{"attn_scale": 0.125, "init_mimetic": 0.7, "beta1": 0.9, "warmup_steps": 385}
Each number is 500 + 25 x the weight over the matrix's rms, rounded and kept within 0 to 999. Layers, rows and columns count from 0. Numbers have three digits each.

# layer 4 MLP gate, 1344x512, rms 0.0427, rows 804-837, columns 256-319
523515508504489468451494504483495493491512506478513500502487509488537507513524497499518497470521511497562493468506485431484528522517501510520510515529481433530512495553482490510511528534478495
509501474524507490490484493479485472520497484448501535518514491528533480520513503484478517495502468513524542490497533491500504478493518447485466505519485458480510502500544545525509509501530471
534520510484517495525514498476526484471514493490513517519461451497503473520498493506472502498461495507487519491480512484477499552526489504498519481472500518516513459494485481539529477539518437
513503521473496496522527488457494501511502521516520486441551506499513480523484540516485513509507516512512489492531534511520499527518454485485540512504490486478483491530561503489504460543479520
451528484495543511512477475479522493521469535494495478484472472530453541514491544487472474547469509510525508472501520516499509485467512504512454473477512489451485472486500518507472498526434459
516486545497499478506489549500503496510490482503526550520508471491496425453462474534480473500477500517503490505526510518492538500516489477510524530486471529471487508487488486522474539481515496
526506513483498492497559493492498455512518500500505490520542514477535489533517503520527520502495466520525479539529456490458491527524474474475517554507544490464493492500505505513481512522480476
520462508509466508462527530495481490532484468458494495487534453497526504474500471467510490506467468517531488468524472502506538532526487449533511508517472502484494523500510481503500483508497492
510419518486506470532507539451491498460501524474478483491471490508500467507478506529523492507480542501482481507499513492498513474451466495542488473498527474462487526523491472515503515515498494
531546528498482483507514478520526518519458489552541492508491456480536448500485515551477486525534486529543522540544527481485486483521515466517548513528576481524537573559545491481536452531504498
483508522535466481507497536524512502532488545523484547493453484497529495512477497479497503469498495458491502520500532505478537476486536517471499538512480490523494490476516520513501503504511528
482523461531516524514537516520534497482500540528499458466527482473442502461498504452499472490497539542517487456459517464540485451481522490536493494524463470513525478508520518570520538458489531
526508502519488509522449553509475488510476481454504498457468540522481447531471502496524490481498507471526490474462510503491524470501493504521463466465523507492531503510500449532504508464487493
480491503485512513520532483459458492519488499485490496488514531441543445507498565483481494523489495501532461511500453518513466519548516499516531466480521524508560485524507492473475476517500476
447481461502522513462476486535485555506492487472527519483496474528495486476537491469468478508473523510500494519472483481526491484466500474536454467550524464477532497483487467537504516467467498
525543507494475494498478499484473518491501436499530509472497537467469491552486501446508494492519492511513476479481521481528493511508533465538532474514488465485480497522459495499492556480455532
507509536482538516515522466463498478478472493511499520476477509476497464551512491484501504498484485496521517500568517526547497504499488519443528484508548467478509477524474496494535479505521488
468467518481505473467479485518524504511506492515528482507516534481506519515552502433478482491483484504532465531494512507442492564466468506518523465521464513452472478528504509548484475488504512
505498479513504500460508473514502499504497514447527498502521469480491495498534494443493453490568428468537521480483487470485536531462518511473474517531523459477451458519537513488500526496473469
499476516452492504456472526441533474449472479485508491501509530515499458527467496512436519492512524531508523518500543474477532537467513521529522469516488506486439507492510544512473508453503473
473468480476439480451518512495475502494474495485481515493481510525530487448492529476511496514470564527548507494499482548512545479523508535483475552501479475493495500491503478491476469458501485
524468468490496480480496507495459472539480501505519497465497485489542494489512519450521508519536510528540478521517468512487547500533497518515515487536465481520508514535517463509490471524492477
518521536530469482542493499487503502543504505498507489489518456498466480481534510483552527502499496437466522503497532542462560496539465456521497467528514487535492538587545495505517517474456490
525516496519482495458471520501475470530495521477492499555452521570555486515484504505491451531498539482480523523470504463514525543482484519507523487510520471507514500499484500497460496525472509
504489493516480498545516520522504494469469543527512504491477533472479501502506493530481496500515505540495512503495460490527515501512522473485488505516488480503503529499511500489494483491499513
509477472516493507551505472473454498471499526531524495490517488458474503506524457463496489528505475524499490493524487500554516477512507496500543539529470484496510431547506506495495519519494505
462511455454531476488497492503507452471488498540497490535470500457509462441543480486474484495504504496496507529540453479536528489527495483489511516496484512523504465544477559502488530573512516
516530487475469494487507453503542475471488480500503441499496546476483509527466491462510467454518542501525514540526439482514469500481489497454501498519509465493489493520487505517482491531523470
500496498527486496478498469484471518489497506508555498461511509468512461481495511532497485467521553443492514517474473522498478509526507535491486500506514517533499465477524455497440510506505489
490501470517466539484515525516419507520542501520507459494524507484517494462527489497483482485508491552516480535499476454492501513508521532539456483499495496501433531490512501519485512499515476
540495536474483476476501487502519462501448527470500522511451526500504470453483489506524492482530509514489526550549474498511518521486486454454498462496479501502511517494481483468468526534481524
454533475537524502480489487449474458486468484511511490492481478504475465509448536511447523499480518476508476516505504466447478469478502506518501479554506464451513513520514511523505455471515475
471472471474488541497466452526483510526514496544520513499499519521506470453547517520498488447514502504488484498515510476453489462475485489450455560529482461476522521498515520525492516457515508
506514510479522463498550478431502486509498463516525513482544449551497485452488510530479471473484490499512539508519500539484536486520510495488461542512515498487463520526518522489463498492521497
# layer 4 MLP up, 1344x512, rms 0.0427, rows 804-836, columns 256-319
470495511502521550505552514468498521508459485475539523476473477547499499507491524493490488483535520482498553501525554505468493521479496473509475482466458492491515485472529494516503505476495531
516561493498496497509490492542474526544511436536520514467484512490508480500490506521476528542488507499510524487512498485501536455487528543510503521452496490521511495489470518492460527517492547
466505534490503494471534461519527498468481528493534488478546514483493510460506500534494513513538510501475487528498517523509481465468436522486542547518520485501521521493496491460456495536512489
515503523479487515461527486476459489460486510569494479449527532458507496494487488471470473517458486464486476496543524536481484468505468503516508485499486531488483489500513532475529513524512521
543522523509497489527528486492483454531532504500485461473513463502460507521528492522496500547480519498498497486497431526486459519504527508472488461512483494484534498470481549447469529520557521
468511481476505429481506514499510529516522512485513518490522503493524494486522501495489511506505464493511460511533482438510507460515489479501467527485492487488495494495515508526481488501499493
514482491534487475485505510535477500487497519504509527478500487496503538504506496519496494528519473541516557512441519498516520497468547452509474467524495493470482536506521435462456467490513495
496501498519496491508431481470492442518521487464507530509523511474561502528483499482500499512484517481516526502496551487531549510511504514498494539497500486465495525525499488521463479453525516
505492453477544491485506493497483507484495543504514508505504491508477540442479472491471479512535515477514468517509488492492489545549495483492503476502528536522519515492521467485461516525503505
523518546524492475493496503502469523475481456504519524524440539478498502519466503510461502485494460509564498484474480485502500519500495501505570525496526506491546496513502485494501472506524519
481583524488502494513498520491537536537466506489497502485484548509487493476492491490481499559506533532488509492450507467501504542529455503533509492497527496494522515483503519497511505520509476
484487485524475533480486495489466470513455498477505484518519543478528513477490516507513543472560526499515478476485506483495459486525516532477478533525499516538483484513436510481509547480485527
526494497520478506465549513476484513512510523492505515494464491473508509431532491512472470490512510483471507501526505451486488469494519476503474491524526537464559468454525507530525491509517523
513455477545469451482498486514517484443481491509571483469488532507477526506492490524490522496509486504492517515526542505509530480481499492536487517515455456535490506482484480528494571477519528
459519497487506505483464478512511526486513468506486481526476488510465503467520471500486506509436519481490490524480500528526535485490467502457470459509520503489534491480505479514536477474485552
524561481526509492516471491454476494518481517494505461480473489499521514497529530505516474492485550465525490503517504449465524451504479513484521479495551439487531473512512522502486505512520508
518488490475478506523541532494523522514548451511495521506531514518496510495487511484493503487514484476483444476490468500515464496546481473509516519524471503526519506472478489514434499515509483
495440476496476520514455514516469517529515485503532504490513543536538528505518525531508500499473500521491473487512511493512546481516493496466487486511500488473475541478482493470495500476475548
482478513496503490548489520507523487463533508487495509531509488466499527499538459493449476510508503460510491481508514501510533514514509579458478528535520471476519502538484543508525558515465480
494489472472509457512486480506484503499513496497496493501465451494516495493499486535479502491480496497459498545469460548487479484523487497460492514488499524521529477509555482551512506484553488
474485522510481502492478453496550495480500479537514471526465513486468447438444519519537492463522547488520479523531546483544524518498526491517481465496524425452471537514491492493495491470515520
481502517507490521464505496506532497520510476496515478513483472491496502499491489551451485444508502469481479472508532503543491507504515496512487508493532506479510501506510518517521481481501497
512499518484504504515518457540551547513494486485512499524481500526482497574460527487494525479485501569482503538470494513529487534552495482491530465464524478502496484483494474507510496509436515
506494470494445510481484517503526482509508468496483511527491464553492520519512508503499484534482513508497483514508487488482534516462499518512509491498545504473528568495476496514506498481460507
467452482518500498479466499464486474484481500491514490483510492510457485489525528484484451471534477485529480499508482483510441508474497496482503524515505500519531544549516494522514495513482509
506544470522497536531556531478498518494500512529504458509501529512463471520508468553498496492500470506487495511472526503504490460474514530502533496540529496480505480466525498523519472523518514
488492519485473487495534560541501501548467488442490468440486497515490487522503448508499521464459552475479532461461549503534484515485447512477501512471500481451512490450518469523470477536533488
454524544472500477478469465529492444485472464510529516517517456487534504452473508503527504520498478483486492499501523491477504538500483473458482483496507504527512504486503513456503477509502527
540460531490538518549489556490495531543505478545504496488512514531472461517530542493473489567525466507530445464544530514475486481492532465485523519548529523465481502530520481494544496506508507
496502465478481500501501461561474480505519499505501513492491501516486499467474481479495461466507416522494514534509490517501528504497467461512505513497443505483507514511521481520538482483506525
512484528475478532462488494456501530502524544506506514479517544479511495458487521481547540478497513478539484513470510486467516457495461508485504524493512503488528497513482507508486512520467479
509510484547536492507470503474482495483482498522495482505492485486467491450478500553519475507491481512507445494482505494482484457491539498511505496490530534505508490508526551527526538504536502
504512453466530544550496512498477499476550514529503538505489529560487496477522515513515509468517479472485469457536508487441493512474491471448437501487510495523526513494514499504498522482470488
# layer 4 MLP down (transposed), 1344x512, rms 0.0428, rows 804-836, columns 256-319
527466487494484511504486484488518511484471486472573533493494450516515520495489578449487497502512520507473488452501489487513515482480492536512433520461510508528503508500438477521521511531472471
498492582487554496522503551493494530497531490524540518493449478573504514507487458501510522500511480534513489493504512505542494542508518525493484505475520459502525528479507461510498510532486487
487485462463484533485505496514481532505469472517538494526482481507508492541506569511534457477494485498498531501491474493509523475437461496491556506496547490511522518504521517506501492491500495
519478503536485541481541517470491485489553505532482458489508530498531544465525500480547511487512484497523489462521524511522509478533458496497516485479497512511497472503447510508511472504500504
459472486508462497486516498510517474515514525476484491507501496507445463471525468485561451543471481500506503476483535517529490478491503506523483481506525509551449510465527462456502504495517537
502529483492527503483500531421508499493517514524497510512530516463495529462478432488464518484490509553478525484504486514492462475502544482512454511503538499480526537466511499480517512518465508
535510475502554511511541523550489485483509538530501455532485491482486511523527475490515533512555508483516515540463478497507513524505485494477465534523557507527476507473512483492485492545473517
479518486461491517514512513450563478543529472543506507507506519501507458477522465540528461483519496506521499530480490509481516493505505521504477505500522483530466491535492490486539507490521482
481503525492538550490519481485525510489495519510582470489501479491497543489543507466479487499460477494479468497522479477485493481504515554477483541506459529481515521492489491507545501518452503
498524539445477515500519487488501461507512469506536540483498517505518529467486496476474466449480449505468500500509485546530517512462500492453446523506525504507504498516509499518462480480503487
509520544477529524489482508509505508482525447483487468498565514497503495489485502500530501522514508538505451514518502483460509514497492440518529529520524486505489493485507514544479485556514499
486502550499498511484448527495488483456475459491471476521501478504511509533495490530476509466515504496495531560509473496470554510503482501509479491530533462515463505506479499523533506498520473
498492504517518526460511497458508469503467539488544483534509474495510541470470635504499489520528456470523497488528497527540493499453533529505505490543508503488527514485463466477502508527530488
506438489537506473484494505498458483495475515502517517516483593486474492517512503501480533501484465499487525496475516521489492479498526513542526484467498515510483483554488487517476496506464529
543522516492492494486524489448497445467531484487468451485519554458537479515507490510517503505504468468509516504529494511473503525508486507483525537480529514523502511550509525495496477515524496
561516496466526502473494498499478432497549521520484500495483514494491511474515544564520493488515487546537478488506498513450456523464448492465511519489500473534515503553536529492458520486484505
530509525490500507526515526525509499482476482475521506544497494493485479480494492489472478509535504454518534461515505485482516480491467496515503506501537501515485510485515533518495499528494478
519493476472501499487506529528482514456500524487532516505520515489480505477522518515471550502487530496524526514477508498494537462520486506483506520508478476468496513485484516481513477520529546
487479484541502497542505521493543442480506484543532476473486498477524506495514527495515487473505521476476463501487538525485507494530480532520498485539523494499506510474484458506466507559547490
491448523481512455492503565474526439491524512469479490493499490467548475508460536507499537519558532474533490489497537485532495524514486510478522498543497513532538489484528506513483491517562544
516524507512510552543478496526487528521511453506507482450550532513494517538497513549523483466504592494557461497509542520511545492507516555523445448479486516524521487479494485531521500460550479
487514522465494455478470546508510492533535485487508539469433468484497542511529556515507484488512487478466488491553483484519494536512514517532486497545518509446496499512496509471519473495514505
453486475551516500486475524540537520473510502515460539523495553501475511484520482500528507503506512492484492477526464479486485513528476504522488476483511486513513473506486500522515540484477495
512524484493467480495535461521547511508484515524486484500473523508512490494513551499485509473477476485478474486512466525503463509470515478477494465511532493502475507542521506512514507516488464
487453517544536491470520479484531499470496468497438511490503502504494522491497497503507443468537546505530540548515541477518495541506481492463493470550537467492481514495530526514468511503467514
533513513496536507543520494500503475522492509531445477524504520520499507512508503520490489511530477469534485520507494538504487498481507529523512496538537521520460497477524496489486523487502472
526517513539464483512530516535519493544551462475481534475488520477512522528522490522526508485464493532468480452480518551481467534501532453448457525518516469436524459535498494524528509483508511
483490520490515456504461524485516467484524483503486504511495529491444485532510505500509505482484511502497498493506493493497507508502515513487523474505474488497497477503535502501518479466515480
487481531492535505541544532511527529490448467499496525437510499489517492538502546475484512546506464518476489478493477509511443504534503495504559458584526477445532515480477488487473484527530502
512529513502464507551458465500511543546515515499516505503505499543494507514499570468525515488517496517500455473489513488472550514478496481519476559492502492462485494481486456480529516464502472
505493508476518530501479481517528526508480524469554554498501548513466533517505561458519535522455545507510525529526531504498468496458477509496535489491506522483481505499463502524476492556474461
493511473531483501525500524504492492530476530534495472494510480479508484455495462526520481510510471503533532477536486479539492475489501490475503507453530518510489490490545490533518527533487516
512482496516531518478526518457475471545473528439495500518518484499533529536465475485468508479508523495524511483485490508521470557523488518540556460489523520489481511521478480523496462484511517